config.yaml
norm: "rmsnorm"
positions: "rope"
attn_scale: 0.177
bias: "none"
tie_word_embeddings: false
beta1: 0.9
weight_decay: 0.13
lr_head: 0.015
schedule: "wsd"
decay_fraction: 0.881
final_lr_fraction: 0.0
batch_tokens: [8192, 16384, 32768]
doc_mask: false
train_tokens: 121400000
dataset: "wikipedia_en"
Each number is 200 + 40 x the weight over its row's rms, rounded and kept within 0 to 999. Layers, rows and columns count from 0. The size before them is the row's rms in percent of the matrix's.

# q: layer 6 attention query, 96x96, rms 0.0773, rows 71-95, columns 0-95
# k: layer 6 attention key, 96x96, rms 0.0756, rows 71-95, columns 0-95
# v: layer 6 attention value, 96x96, rms 0.108, rows 64-74, columns 0-95
# o: layer 6 attention output (transposed), 96x96, rms 0.115, rows 64-74, columns 0-95
q71,075,147,162,155,214,229,196,153,239,231,167,202,200,207,149,216,161,161,162,173,172,202,143,209,117,179,235,194,280,171,190,275,147,213,194,125,255,274,207,216,253,223,189,219,262,215,205,255,196,176,173,227,252,151,141,231,220,164,158,161,185,204,156,158,99,189,216,179,258,162,208,215,148,221,263,236,168,177,216,206,197,168,187,193,212,251,183,136,238,172,233,152,299,222,222,282,212
k71,077,242,124,240,187,257,174,212,259,217,251,218,179,169,193,190,221,216,208,149,237,151,204,268,195,198,204,149,147,145,283,110,269,149,261,217,128,241,156,210,180,149,210,273,244,151,170,212,219,197,246,121,180,230,186,249,165,140,235,219,145,210,244,178,183,213,171,248,178,170,174,117,192,249,221,179,171,173,227,188,261,178,204,209,232,168,293,223,194,159,237,180,211,199,199,192,221
q72,077,118,208,186,118,244,168,182,154,229,230,274,190,206,219,148,213,153,134,142,233,245,232,192,102,201,181,160,213,195,262,260,245,243,189,163,146,188,199,140,226,189,140,244,249,208,234,238,240,256,118,300,284,222,152,202,219,207,191,156,208,180,190,252,225,164,176,183,234,207,152,206,253,176,234,247,164,196,218,215,213,204,183,210,178,152,171,200,151,168,237,188,210,161,262,219,196
k72,076,228,140,227,256,243,186,221,245,220,209,219,96,158,169,236,211,105,258,192,204,198,179,223,181,195,246,199,217,184,173,196,162,178,272,197,193,170,143,127,205,217,178,234,238,237,198,175,206,237,209,230,169,173,160,269,196,190,208,191,166,190,213,68,108,208,169,195,189,250,121,201,178,225,208,219,170,183,207,178,238,141,257,208,112,187,151,143,211,198,261,214,243,157,260,229,191
q73,078,159,220,250,245,216,258,240,225,223,199,256,215,237,147,219,163,163,142,177,223,222,174,234,220,182,181,206,192,216,255,233,189,214,239,210,299,225,191,170,251,234,132,202,232,226,210,141,251,146,219,166,283,191,245,227,281,140,157,220,191,341,177,155,140,181,202,226,217,169,251,200,173,229,168,201,162,152,173,221,175,152,152,232,276,273,207,184,219,179,215,197,199,232,157,182,234
k73,073,215,171,231,200,315,171,247,220,165,255,147,130,219,214,215,207,195,238,251,269,186,173,211,214,253,230,187,195,229,163,162,260,166,293,240,176,206,222,208,195,194,190,196,180,177,151,184,244,267,178,140,121,230,236,214,181,172,247,233,167,239,226,183,144,175,279,217,207,220,189,164,219,246,221,246,199,144,241,201,214,183,216,171,229,209,320,185,231,142,258,168,122,203,154,173,187
q74,074,169,132,170,175,287,155,179,202,199,180,189,198,151,221,243,155,199,177,224,223,219,214,182,172,228,189,201,184,222,236,230,192,247,228,171,158,248,179,140,208,175,185,219,215,233,222,264,225,192,139,311,220,159,111,221,176,236,216,171,184,247,161,171,234,168,250,162,294,196,230,206,238,234,300,256,138,182,214,191,271,194,200,162,152,149,147,145,197,214,175,110,181,187,177,209,130
k74,070,182,115,254,277,202,159,230,282,207,189,229,199,142,155,241,200,165,159,156,252,228,148,241,209,187,154,185,240,192,198,152,188,191,242,116,213,131,188,107,252,184,201,199,205,226,215,228,195,234,280,161,213,217,191,271,205,173,185,197,151,172,192,131,121,152,146,203,183,180,124,189,185,255,188,235,145,211,197,181,239,199,225,192,173,227,160,182,196,106,251,232,241,157,191,219,232
q75,070,92,187,148,234,256,160,189,171,213,213,219,188,160,175,183,150,187,166,222,251,206,186,127,150,185,124,195,212,224,245,237,190,226,178,170,206,189,175,128,174,217,182,247,258,281,179,245,197,220,183,252,240,173,159,248,242,179,205,168,211,194,225,172,142,221,233,165,308,200,121,219,157,226,258,325,192,235,220,229,176,191,201,219,209,194,163,169,234,172,233,238,145,148,247,222,177
k75,074,177,183,257,291,207,181,193,257,201,195,222,198,146,142,210,175,139,170,187,203,175,154,221,220,210,160,209,251,237,199,174,226,178,231,139,137,157,182,150,200,240,222,179,235,204,133,192,181,252,261,156,195,155,212,207,231,151,171,222,203,215,222,145,60,183,206,200,191,224,125,183,209,279,178,252,175,161,234,181,252,154,219,224,132,204,142,174,244,157,287,254,215,156,207,224,241
q76,072,226,218,242,182,132,223,175,182,158,252,189,196,196,210,197,227,198,215,159,156,260,192,237,209,267,275,189,202,148,238,264,229,187,241,160,212,189,228,264,248,216,179,204,224,152,180,195,190,224,172,259,296,153,193,219,202,179,225,155,113,244,150,196,189,180,182,150,193,195,203,152,288,139,254,177,155,217,192,172,287,168,177,123,213,194,256,246,176,283,207,222,286,240,205,158,173
k76,079,202,175,189,140,201,157,182,205,221,252,192,176,241,249,190,254,220,251,199,198,233,270,216,108,184,314,151,113,197,196,195,214,230,254,243,231,263,201,213,140,142,170,195,162,141,265,234,223,130,219,182,166,232,175,259,143,184,240,149,184,177,166,195,210,211,162,181,198,234,239,158,180,111,220,200,250,205,196,180,238,225,211,185,241,157,291,211,181,260,200,199,151,214,262,210,173
q77,074,179,162,216,185,278,284,238,289,162,207,223,251,152,152,178,220,233,195,195,198,201,252,178,213,268,175,175,174,150,135,182,202,226,170,184,184,226,210,185,168,173,175,217,119,213,198,189,201,202,202,186,111,261,219,215,156,329,202,199,169,158,202,161,203,150,191,140,104,217,207,256,203,211,186,185,148,270,252,185,184,224,168,207,209,157,225,192,228,209,200,158,127,180,182,207,102
k77,072,184,222,226,180,139,142,216,170,222,195,235,247,232,257,221,171,169,191,286,261,285,195,229,239,187,209,242,224,245,200,207,257,210,156,140,162,167,149,161,217,213,169,224,162,210,158,191,219,197,148,169,173,189,209,113,187,227,239,272,177,132,186,227,177,100,162,167,197,220,232,295,189,209,210,245,206,208,217,315,209,238,161,190,151,158,182,177,203,185,258,124,165,192,158,216,196
q78,089,170,212,190,246,171,192,249,164,263,173,173,211,195,194,198,206,196,215,246,213,197,157,139,188,130,132,258,170,208,244,230,230,228,184,225,262,202,209,195,195,240,219,251,239,194,165,170,220,182,225,150,262,212,267,229,291,102,222,149,243,229,280,153,133,241,194,182,259,215,137,175,160,214,277,250,235,226,193,231,200,225,177,221,192,224,210,233,293,197,182,299,163,156,225,187,169
k78,080,140,217,230,220,214,187,191,198,231,236,157,215,149,148,133,158,166,177,250,133,133,222,169,193,303,134,239,251,246,204,230,217,147,199,212,156,156,278,139,218,194,221,123,177,143,149,219,173,199,241,187,163,204,246,199,214,176,164,208,213,234,233,201,72,192,262,233,215,289,177,206,228,237,189,224,220,187,261,166,169,223,225,213,158,226,148,160,245,217,184,209,241,191,229,176,168
q79,083,189,199,285,181,142,257,213,191,230,237,133,163,229,226,195,214,216,227,178,177,218,192,240,234,223,186,224,205,221,276,154,277,200,167,208,256,164,228,244,199,227,198,215,229,182,158,145,164,196,264,230,269,164,257,272,266,152,253,209,222,275,224,169,180,182,223,133,156,192,185,140,190,164,169,228,214,244,175,165,239,192,243,206,248,216,236,294,255,257,142,290,213,229,161,183,203
k79,078,161,195,237,196,164,205,191,172,191,247,147,236,183,226,162,214,221,241,285,175,172,245,161,165,181,194,258,214,215,204,235,175,208,168,184,214,157,212,257,155,189,160,129,116,158,163,155,157,170,189,174,179,229,242,177,178,206,201,142,244,194,180,200,184,170,180,163,203,293,259,249,281,200,219,268,301,203,169,181,135,195,279,236,171,220,200,213,190,226,106,237,133,190,254,147,155
q80,082,191,163,193,197,136,223,210,123,181,265,150,188,164,240,256,261,219,174,219,234,154,157,146,215,176,175,196,200,224,234,185,236,184,114,208,194,236,231,247,236,172,215,207,260,196,194,225,158,194,270,141,209,214,242,220,213,116,150,200,211,228,195,166,136,251,266,179,230,196,83,211,184,212,207,209,267,135,139,204,166,205,232,219,245,236,179,197,223,187,160,287,190,240,265,267,236
k80,079,208,144,134,182,124,183,191,189,196,229,168,250,137,172,156,170,257,186,201,143,116,184,198,211,217,196,235,167,243,225,156,189,184,147,237,198,208,150,232,222,223,241,190,243,96,190,87,168,260,179,240,198,187,221,214,240,198,177,203,226,248,180,288,296,233,242,144,249,219,206,182,223,180,167,203,188,143,212,181,118,183,207,227,169,220,211,182,212,268,206,211,245,196,263,163,147
q81,080,296,205,205,188,104,232,189,207,122,248,159,229,193,196,291,241,234,236,209,151,212,167,241,190,217,277,200,173,190,195,222,235,113,208,200,208,199,209,270,233,159,241,147,183,114,185,153,171,169,267,128,236,196,244,184,180,116,202,220,169,178,171,198,203,222,196,182,177,181,188,213,213,150,204,140,222,186,184,163,205,144,213,160,270,261,266,211,212,232,146,222,266,237,221,175,168
k81,084,214,176,165,101,156,185,162,147,190,215,181,204,239,229,155,222,282,190,175,191,174,229,203,123,173,221,186,91,210,221,192,216,243,150,282,241,276,215,252,188,168,204,176,177,117,250,189,214,145,168,214,207,215,204,204,166,171,200,197,187,207,171,253,297,241,204,155,239,177,268,151,218,97,228,154,230,240,213,222,190,184,178,169,247,196,252,190,190,277,159,170,212,219,218,177,168
q82,079,220,194,211,121,260,205,210,143,208,260,240,173,207,228,149,177,203,182,179,225,211,253,230,203,191,152,157,236,261,220,177,207,205,234,207,97,188,199,164,209,122,195,205,220,225,230,203,255,219,178,265,190,265,152,192,186,261,134,282,194,268,195,238,270,214,219,207,167,162,167,196,260,193,93,213,109,145,166,217,201,238,214,161,144,170,180,218,135,193,186,153,197,216,172,164,254
k82,075,247,194,139,264,252,248,222,227,189,160,284,148,167,229,273,178,157,280,241,219,202,139,180,237,177,190,211,239,187,146,206,168,194,250,156,246,139,205,156,253,265,182,199,244,284,181,148,206,296,179,259,212,164,236,210,183,248,225,167,221,202,191,142,217,154,209,159,170,185,139,228,214,240,189,225,197,184,178,178,192,167,233,200,145,237,121,126,234,169,187,251,194,163,216,236,191
q83,064,181,253,225,209,253,212,181,198,277,184,291,227,242,212,183,188,142,170,216,204,144,241,205,163,232,145,184,201,157,184,224,208,187,155,161,217,220,208,184,133,220,231,170,233,207,177,217,259,216,205,244,161,247,239,148,141,321,139,146,194,212,303,160,188,144,195,224,192,200,155,212,209,249,185,167,135,189,176,171,145,134,204,208,184,196,213,178,132,166,221,173,127,107,211,229,227
k83,068,236,190,179,174,209,140,260,204,272,223,226,192,234,249,208,309,196,206,187,252,198,230,239,209,266,227,169,176,256,162,195,210,155,225,159,126,164,178,145,205,237,131,300,222,242,213,188,283,220,118,171,181,284,209,186,202,228,247,191,242,196,241,210,187,238,177,190,176,234,148,224,225,188,225,164,167,148,231,219,181,118,190,214,143,160,176,171,161,195,248,245,119,188,190,222,223
q84,067,255,156,222,176,236,218,188,137,171,171,179,147,208,217,225,170,239,221,274,243,219,193,172,148,206,205,178,236,277,247,286,155,205,245,181,155,211,163,168,229,119,199,224,168,192,230,167,258,170,151,219,262,237,133,154,156,190,171,230,140,214,215,219,261,303,161,178,221,153,198,223,236,184,171,207,175,171,166,186,163,173,167,106,144,229,136,144,147,214,180,175,238,205,243,176,162
k84,063,216,196,202,247,249,220,224,209,101,200,260,177,114,229,258,183,198,182,197,240,236,133,217,144,165,155,140,212,167,232,216,197,218,246,210,228,210,202,98,249,216,192,188,159,255,248,207,250,268,265,292,193,143,227,235,160,205,179,205,150,223,184,206,242,221,218,164,214,189,182,131,162,209,227,170,189,222,193,249,278,198,164,168,170,239,132,159,247,140,232,198,256,137,207,203,218
q85,068,160,177,208,216,202,293,226,246,167,196,175,213,104,161,209,209,245,253,230,184,153,147,142,232,193,170,268,185,254,109,164,213,239,161,168,129,176,189,205,181,221,253,227,167,219,174,192,192,142,236,202,220,193,189,207,235,246,226,175,131,158,195,214,150,178,242,174,160,184,192,175,192,182,207,277,201,259,226,131,190,216,232,231,130,171,255,198,221,303,165,220,146,204,223,229,107
k85,070,171,260,245,205,148,181,220,215,188,179,203,219,229,230,259,210,213,199,248,169,257,216,194,196,151,154,187,221,247,242,259,273,203,159,114,201,97,214,190,226,137,242,195,173,204,158,241,157,171,261,207,193,203,256,140,256,200,148,194,218,194,163,221,185,166,199,225,256,178,253,301,236,233,217,284,253,213,203,276,201,237,185,209,156,268,143,202,211,229,261,142,170,176,245,219,201
q86,074,230,241,239,200,184,162,198,222,140,250,178,238,239,226,244,179,198,184,229,168,201,244,247,229,159,197,199,127,226,259,228,242,135,220,216,165,142,130,184,156,204,201,177,154,171,265,146,214,158,239,240,217,173,243,166,191,189,255,238,218,216,231,236,267,133,211,230,256,221,321,173,239,204,203,193,145,207,164,185,227,167,243,211,256,170,235,209,206,255,126,271,113,210,140,173,178
k86,066,141,194,271,248,170,140,188,200,170,174,189,145,242,178,175,232,233,188,218,177,262,204,178,180,127,174,251,167,223,153,204,156,219,192,184,226,123,239,167,231,198,161,158,120,237,170,226,144,139,205,226,179,220,251,165,195,191,115,185,223,221,193,159,173,199,238,115,228,169,168,244,256,119,202,262,211,214,100,233,118,201,226,197,156,206,165,135,159,226,195,206,194,167,129,210,206
q87,082,228,203,274,149,177,260,257,138,194,221,141,170,236,138,262,144,203,187,172,160,224,138,243,260,247,225,223,200,254,235,207,181,216,219,234,187,173,153,207,200,169,185,182,257,227,186,193,159,129,208,287,248,174,170,236,167,192,205,197,179,275,151,199,173,238,228,252,169,180,204,104,233,123,122,203,202,189,204,135,216,163,216,175,223,230,193,228,235,288,145,209,235,238,152,173,206
k87,074,235,232,254,238,189,210,246,152,134,190,254,165,200,275,291,199,211,182,225,222,185,103,227,204,76,211,200,195,153,173,231,232,263,228,221,218,155,238,223,217,196,193,200,144,253,173,198,170,149,241,162,268,226,240,196,198,211,239,140,259,207,144,152,256,170,203,207,203,199,202,232,223,243,173,226,251,206,157,163,213,156,193,200,217,282,176,251,240,247,204,189,102,185,184,246,200
q88,080,188,227,191,207,232,237,193,189,197,168,199,155,209,121,193,137,184,249,212,234,192,245,119,136,222,186,172,249,143,179,204,174,184,159,189,136,174,231,178,205,120,250,216,177,204,120,163,177,259,230,215,237,254,214,250,179,236,197,228,181,113,232,218,197,228,205,131,120,108,186,231,158,170,145,236,245,215,205,198,120,185,187,131,136,203,217,175,188,149,202,200,267,202,230,181,120
k88,080,201,227,231,229,183,260,201,226,170,196,267,257,145,249,239,173,186,254,209,242,215,186,206,205,190,88,183,243,189,204,193,207,219,159,148,212,168,206,189,188,210,210,183,184,234,212,175,230,242,187,255,235,79,271,175,170,192,188,222,199,157,234,201,187,266,175,181,199,182,189,173,248,274,226,117,185,205,280,242,278,135,127,180,169,183,91,227,257,205,145,191,217,184,190,214,237
q89,086,182,174,183,156,242,181,235,209,141,225,241,264,131,195,150,261,219,175,186,200,190,193,106,192,162,199,173,167,178,147,255,189,180,227,191,170,229,214,213,234,239,176,228,196,180,240,272,286,200,138,161,150,234,143,126,234,246,148,180,178,171,191,244,168,188,156,243,179,240,176,220,238,233,255,191,154,129,212,224,191,234,186,210,73,188,244,185,136,193,253,149,164,171,234,251,199
k89,085,252,186,145,136,257,185,196,245,220,225,220,111,259,175,195,250,175,236,227,193,228,270,213,177,189,252,120,186,226,186,201,254,173,275,246,179,187,206,162,219,146,200,259,243,187,232,205,199,248,197,226,124,246,116,206,198,221,202,216,140,155,145,223,227,145,248,247,237,215,215,227,154,106,196,179,187,146,218,227,180,280,214,211,194,195,261,134,205,252,224,146,227,201,232,238,174
q90,080,199,182,213,186,165,263,225,190,192,248,182,208,158,228,176,227,190,239,231,234,142,168,226,285,177,149,245,209,241,189,153,243,193,176,244,250,181,188,223,224,119,169,189,209,190,205,153,221,151,296,106,174,220,280,179,262,220,194,281,242,216,268,174,204,169,191,229,165,198,121,172,140,233,76,186,179,174,221,208,183,178,202,202,237,217,152,247,211,233,165,173,204,163,161,220,261
k90,081,213,247,119,184,211,211,160,132,160,185,170,228,215,244,189,229,205,165,270,215,135,238,158,209,232,176,257,234,213,139,223,206,164,114,193,201,139,160,220,229,223,207,200,202,219,140,124,184,229,108,214,261,192,284,173,194,240,198,244,250,242,170,236,259,115,247,221,226,218,217,243,199,214,191,259,217,202,163,239,141,214,234,304,183,236,192,198,245,212,181,173,164,179,197,139,192
q91,068,180,218,228,164,183,195,156,188,260,247,159,139,253,217,214,217,144,146,167,228,154,209,308,232,233,200,165,317,173,249,157,186,159,163,176,264,187,216,227,197,209,170,164,225,202,222,227,133,227,229,182,197,102,212,195,220,146,231,222,244,200,255,118,157,126,213,208,265,162,178,155,147,206,199,199,189,192,164,211,249,156,247,207,282,247,177,181,153,198,194,221,163,226,180,234,236
k91,067,184,138,214,195,218,162,205,243,261,204,185,234,169,179,126,239,193,177,115,231,137,212,225,195,206,238,234,226,150,208,154,180,222,152,139,177,254,135,309,166,208,161,236,177,190,192,174,222,152,163,125,214,195,205,202,208,137,210,198,206,253,267,222,232,211,147,180,186,241,195,138,236,190,205,249,149,147,142,140,175,142,220,325,212,186,213,208,182,149,173,247,172,188,204,146,187
q92,075,232,174,177,155,185,192,172,215,189,241,217,204,200,201,219,221,190,188,125,181,202,201,298,111,242,296,149,263,198,208,201,230,191,254,165,214,160,180,172,267,77,175,135,198,149,215,195,184,208,171,241,223,218,177,217,146,237,193,240,171,125,171,207,268,181,214,145,168,155,192,179,181,160,148,175,182,199,207,172,229,177,214,147,245,148,205,159,173,218,188,145,307,246,147,189,169
k92,071,258,165,204,185,179,149,137,159,179,189,220,186,145,257,224,209,156,225,183,213,137,249,228,141,111,242,268,209,182,191,185,224,228,211,229,222,246,99,226,202,161,192,200,207,204,240,146,202,216,136,242,277,147,209,266,127,199,228,211,165,161,158,146,280,250,137,175,135,162,203,126,219,175,235,193,174,216,142,227,284,171,215,203,237,236,180,217,172,178,164,183,188,175,169,185,219
q93,068,187,284,207,217,163,199,198,197,208,201,177,149,264,156,176,168,152,198,157,234,236,187,136,313,231,183,169,206,155,183,183,187,153,211,270,207,172,254,267,230,282,208,229,206,229,169,224,122,212,256,121,250,133,186,251,181,146,235,209,276,259,195,211,143,275,257,204,170,226,236,158,236,216,228,247,290,188,198,201,183,199,212,170,163,231,211,196,181,174,245,243,210,217,205,221,205
k93,070,150,223,208,237,221,217,209,235,220,182,224,243,226,158,169,223,255,242,190,218,194,193,181,205,219,125,162,223,171,157,190,158,267,226,238,239,233,274,272,176,191,221,210,161,206,228,198,187,209,301,124,178,178,165,158,206,166,247,201,254,198,260,231,178,244,256,183,215,199,200,158,180,199,189,171,212,236,312,123,142,189,177,204,264,126,262,272,263,223,121,194,197,227,247,238,181
q94,067,190,127,246,200,222,230,276,319,217,138,196,205,169,217,233,225,205,204,211,198,178,229,138,208,151,238,275,186,141,140,161,213,289,188,213,203,228,149,175,197,226,186,221,113,165,207,187,182,205,183,148,153,203,228,181,279,203,241,218,252,189,230,131,220,168,201,194,158,221,259,177,183,267,264,210,181,246,234,194,168,274,236,202,170,127,193,158,235,182,225,126,158,195,192,224,159
k94,069,124,231,234,228,174,174,222,213,173,196,158,226,216,176,205,226,173,181,279,222,215,238,151,202,182,121,235,264,181,248,271,172,182,139,199,250,136,224,173,242,161,213,203,134,209,150,193,149,244,226,149,194,224,222,180,215,247,187,226,148,184,195,229,199,206,181,280,225,197,258,231,168,231,192,238,142,218,190,209,182,311,162,221,209,189,160,227,209,79,115,148,251,242,173,177,170
q95,088,255,145,246,156,185,234,226,172,147,240,163,190,197,237,248,204,306,201,246,228,233,221,180,182,170,159,178,142,281,229,176,262,177,228,231,143,177,155,176,194,102,211,192,169,172,232,146,186,160,248,188,201,247,190,175,154,180,217,239,221,241,248,196,309,238,228,212,217,214,203,197,263,187,191,230,214,242,159,173,188,206,222,157,263,169,181,222,197,237,122,206,139,210,200,146,104
k95,085,163,196,198,272,137,170,173,152,195,161,186,191,164,182,210,148,214,151,220,212,188,122,180,166,168,157,271,227,216,188,241,139,234,154,179,269,164,219,166,288,248,242,115,159,235,191,177,163,219,214,291,222,158,212,172,224,224,141,193,162,187,159,190,240,167,215,102,252,180,200,240,216,191,232,222,181,238,172,194,144,208,188,178,149,218,83,140,213,179,177,229,241,161,201,201,165
v64,057,196,225,190,181,211,170,219,210,193,218,200,234,212,134,203,188,207,126,210,195,208,247,221,148,245,183,91,206,247,289,164,144,120,220,222,150,202,207,205,94,168,123,241,236,169,130,228,177,216,271,204,200,248,182,205,222,273,196,230,243,237,243,205,232,199,287,236,194,185,237,143,232,198,216,217,201,278,245,157,200,201,165,187,204,114,178,219,212,211,162,236,166,252,153,178,238
o64,049,257,152,216,92,164,205,197,194,249,178,185,215,186,171,211,209,235,187,183,207,246,183,181,218,227,231,144,229,176,187,195,189,220,281,236,167,287,187,192,234,174,262,109,103,187,203,187,206,174,233,260,128,190,128,162,169,240,204,139,218,141,237,263,270,183,184,93,174,191,148,190,255,156,193,218,162,190,175,223,179,237,258,217,200,228,229,184,255,242,174,214,240,197,231,213,167
v65,064,193,251,113,202,188,188,169,197,215,183,189,171,222,119,206,197,134,235,179,229,224,189,247,166,170,198,156,351,172,181,216,166,166,222,124,251,257,231,202,216,236,255,171,235,195,163,156,106,220,198,247,207,174,175,156,221,238,186,193,152,174,191,232,200,196,222,212,201,134,197,157,200,195,197,202,141,133,216,235,228,174,250,227,215,243,195,208,128,208,182,180,255,277,132,279,192
o65,062,237,262,194,216,182,176,142,172,171,207,188,251,220,212,248,169,166,198,187,157,199,161,238,206,291,220,269,167,239,196,174,228,122,179,217,246,165,217,315,226,189,212,187,198,199,225,224,148,131,197,173,214,95,236,221,153,152,221,225,183,258,225,202,159,228,207,188,216,159,166,193,230,117,214,202,223,244,143,124,233,149,240,210,210,211,265,187,283,196,182,291,236,166,218,177,227
v66,068,237,218,189,170,180,211,224,189,202,155,175,245,260,208,111,189,236,285,230,204,254,210,204,212,149,189,180,208,172,183,254,214,290,197,161,247,258,223,192,219,247,211,239,192,207,251,153,127,193,202,208,222,215,156,192,198,213,212,236,159,215,122,317,254,247,241,239,251,216,250,166,216,184,191,204,146,154,158,238,208,192,271,194,219,186,215,205,113,193,129,198,309,197,202,234,161
o66,064,128,248,189,292,171,243,189,201,176,234,210,172,183,167,227,178,156,158,196,163,208,204,145,201,213,237,209,236,196,179,176,198,147,148,217,205,195,227,112,226,161,245,251,193,139,204,230,161,137,145,125,248,128,235,192,181,141,163,152,123,259,178,128,145,197,202,211,224,170,192,171,194,206,254,159,200,287,150,198,212,116,187,210,234,210,274,191,240,180,165,285,203,193,176,186,193
v67,056,214,205,251,162,207,170,190,253,215,167,249,145,290,197,158,216,211,257,176,199,207,239,118,244,219,217,199,185,199,132,171,199,171,143,216,129,135,190,210,164,138,171,254,201,224,212,260,262,186,205,230,258,212,223,237,154,208,270,218,235,178,216,163,192,217,253,189,285,182,185,157,248,238,197,179,139,196,210,215,127,226,299,209,177,201,191,176,190,194,265,159,135,95,191,207,185
o67,050,166,215,244,242,247,280,210,245,165,234,167,169,192,188,221,164,182,203,215,207,217,158,190,149,280,228,220,189,252,208,178,188,226,198,262,211,141,224,219,168,231,245,191,135,226,255,161,237,255,150,194,159,333,237,86,193,165,178,173,173,172,135,199,162,187,239,177,152,235,195,207,228,236,179,220,208,221,252,248,152,199,121,206,190,190,180,176,220,154,214,162,192,228,112,153,142
v68,065,183,130,135,119,197,178,218,165,214,255,178,240,193,306,324,244,158,244,195,216,200,196,201,205,209,209,288,208,211,258,179,210,147,225,212,244,126,172,187,226,183,209,144,208,228,159,178,183,242,173,194,155,134,199,166,174,155,229,240,182,166,198,167,180,254,154,259,177,173,167,195,160,214,212,184,202,181,225,172,215,196,161,189,222,279,197,232,161,231,176,112,208,237,121,134,226
o68,067,243,216,277,196,126,189,217,148,269,235,132,167,237,238,204,174,226,162,238,136,219,173,239,209,155,214,185,173,271,166,267,217,163,240,221,273,190,163,246,210,213,133,223,267,156,235,168,205,161,228,133,232,213,242,151,196,190,173,220,229,257,227,235,160,235,179,216,228,160,232,184,174,229,176,200,181,130,189,242,206,156,190,223,290,226,155,192,167,260,141,245,161,256,181,228,276
v69,051,216,147,136,145,220,257,200,292,214,236,156,271,166,205,291,249,178,209,140,182,176,146,155,254,199,213,173,194,207,272,204,216,149,242,196,219,183,113,195,311,215,176,215,210,199,258,195,208,261,207,199,228,179,191,187,197,208,220,248,199,131,297,189,213,192,243,138,147,151,203,214,183,199,203,206,170,212,179,126,247,176,110,197,218,174,183,202,193,203,196,150,203,246,165,213,251
o69,050,183,184,310,224,141,178,227,196,266,230,174,149,234,183,187,199,207,130,160,160,209,186,262,260,168,159,209,197,299,251,211,217,198,224,214,185,155,175,215,216,174,192,238,279,218,206,199,202,116,218,173,244,250,224,187,218,136,169,213,194,227,223,180,251,250,211,201,224,254,182,174,170,174,153,209,259,157,187,246,219,174,259,134,260,236,248,233,161,268,151,271,193,284,195,176,228
v70,060,227,316,236,230,204,228,245,126,272,224,200,251,204,193,148,211,262,179,287,144,178,259,199,233,255,196,161,193,258,234,261,221,201,159,223,204,223,182,193,170,210,151,235,179,200,233,161,164,176,204,206,165,192,184,146,158,230,133,264,249,261,152,215,200,181,250,245,248,237,209,181,218,180,198,185,219,219,222,81,195,213,196,241,185,121,176,254,215,273,208,178,192,161,243,199,222
o70,058,208,208,186,200,205,201,171,199,167,222,214,181,191,206,213,221,243,201,160,230,218,197,216,141,162,292,187,232,110,200,204,163,215,238,163,178,271,203,69,175,146,271,162,206,117,222,230,217,203,137,260,162,137,130,149,109,148,199,163,169,207,146,212,248,220,227,215,260,128,261,141,201,176,245,131,158,192,188,215,202,203,261,190,184,221,216,184,191,200,212,191,233,218,169,186,244
v71,063,226,244,243,207,216,220,138,207,180,148,246,252,246,186,157,180,275,201,249,193,200,200,194,213,211,150,130,175,209,204,171,228,217,162,239,159,145,159,201,123,132,258,254,210,189,264,176,212,160,274,211,228,231,201,225,167,250,178,197,227,198,278,269,247,188,253,200,214,158,250,203,229,225,175,219,208,268,221,240,160,194,230,237,198,182,195,147,297,214,205,204,149,112,292,251,188
o71,060,154,212,181,134,286,183,196,272,203,170,238,174,196,174,180,211,166,203,185,249,199,175,185,189,228,221,209,200,178,227,142,207,235,220,217,135,162,215,145,199,160,218,169,104,204,163,205,229,224,110,203,120,233,248,146,170,231,203,213,171,152,179,197,235,187,243,199,117,263,202,213,173,230,221,151,189,210,190,246,181,219,189,154,164,122,329,159,186,133,192,187,210,187,177,152,106
v72,060,217,208,228,177,206,159,180,163,264,226,230,229,282,196,140,258,179,184,176,201,258,236,128,247,230,221,286,191,223,160,263,270,291,139,181,205,221,159,202,215,184,200,141,164,236,163,148,255,236,154,197,180,180,219,179,199,174,190,229,189,205,126,167,152,168,170,157,335,239,211,220,189,226,212,164,249,153,174,162,130,218,155,173,170,208,202,195,215,230,233,183,248,151,206,213,240
o72,055,131,216,200,254,155,235,244,219,186,216,255,98,213,239,185,213,150,174,233,183,197,229,296,142,171,212,175,173,177,259,218,209,197,150,143,281,150,200,99,161,224,207,229,224,174,215,144,218,246,177,215,216,195,182,201,180,209,204,170,201,199,115,253,201,150,209,223,182,182,220,200,187,209,274,132,210,222,265,226,213,236,174,260,154,159,136,174,190,170,242,144,251,274,151,227,224
v73,067,226,185,216,221,215,162,197,184,189,195,256,199,256,171,180,159,274,239,275,214,157,202,253,216,152,167,248,169,166,136,171,262,292,191,200,175,190,216,195,107,160,221,231,172,181,233,126,210,119,204,191,220,278,207,181,201,211,194,203,220,194,173,236,271,176,218,199,243,200,251,262,220,226,165,231,238,180,221,269,100,204,281,201,223,203,210,213,189,199,169,232,177,182,278,248,113
o73,061,225,230,108,229,261,211,186,222,218,116,254,203,206,194,197,161,183,222,284,197,216,243,123,162,266,225,198,218,158,180,176,176,216,214,191,211,203,196,77,229,196,227,216,147,167,164,222,247,215,87,127,174,213,214,149,164,179,191,236,195,164,204,178,185,199,182,234,144,215,211,218,192,233,211,119,192,259,209,213,231,190,178,172,115,130,248,127,195,115,221,192,210,185,183,195,185
v74,067,232,234,264,188,205,158,262,181,200,184,222,194,179,199,196,242,222,200,221,206,179,252,164,184,218,192,129,111,181,122,211,230,228,159,267,154,156,184,190,185,175,157,235,144,219,221,184,271,120,173,170,224,201,227,234,160,195,207,184,243,241,151,196,171,234,137,343,260,192,188,245,218,203,191,212,234,232,251,256,185,218,261,197,161,146,200,166,259,204,215,203,156,161,292,150,183
o74,068,152,176,197,184,273,229,303,206,167,221,184,190,225,225,183,230,259,163,255,201,179,186,148,189,151,194,241,228,181,142,209,161,295,199,184,165,233,197,38,202,263,180,217,169,127,146,192,269,253,186,261,193,261,216,153,223,218,176,171,176,212,171,210,203,174,198,199,198,210,191,199,203,237,250,155,179,237,185,210,169,154,131,212,196,161,163,161,186,205,237,141,154,182,142,223,164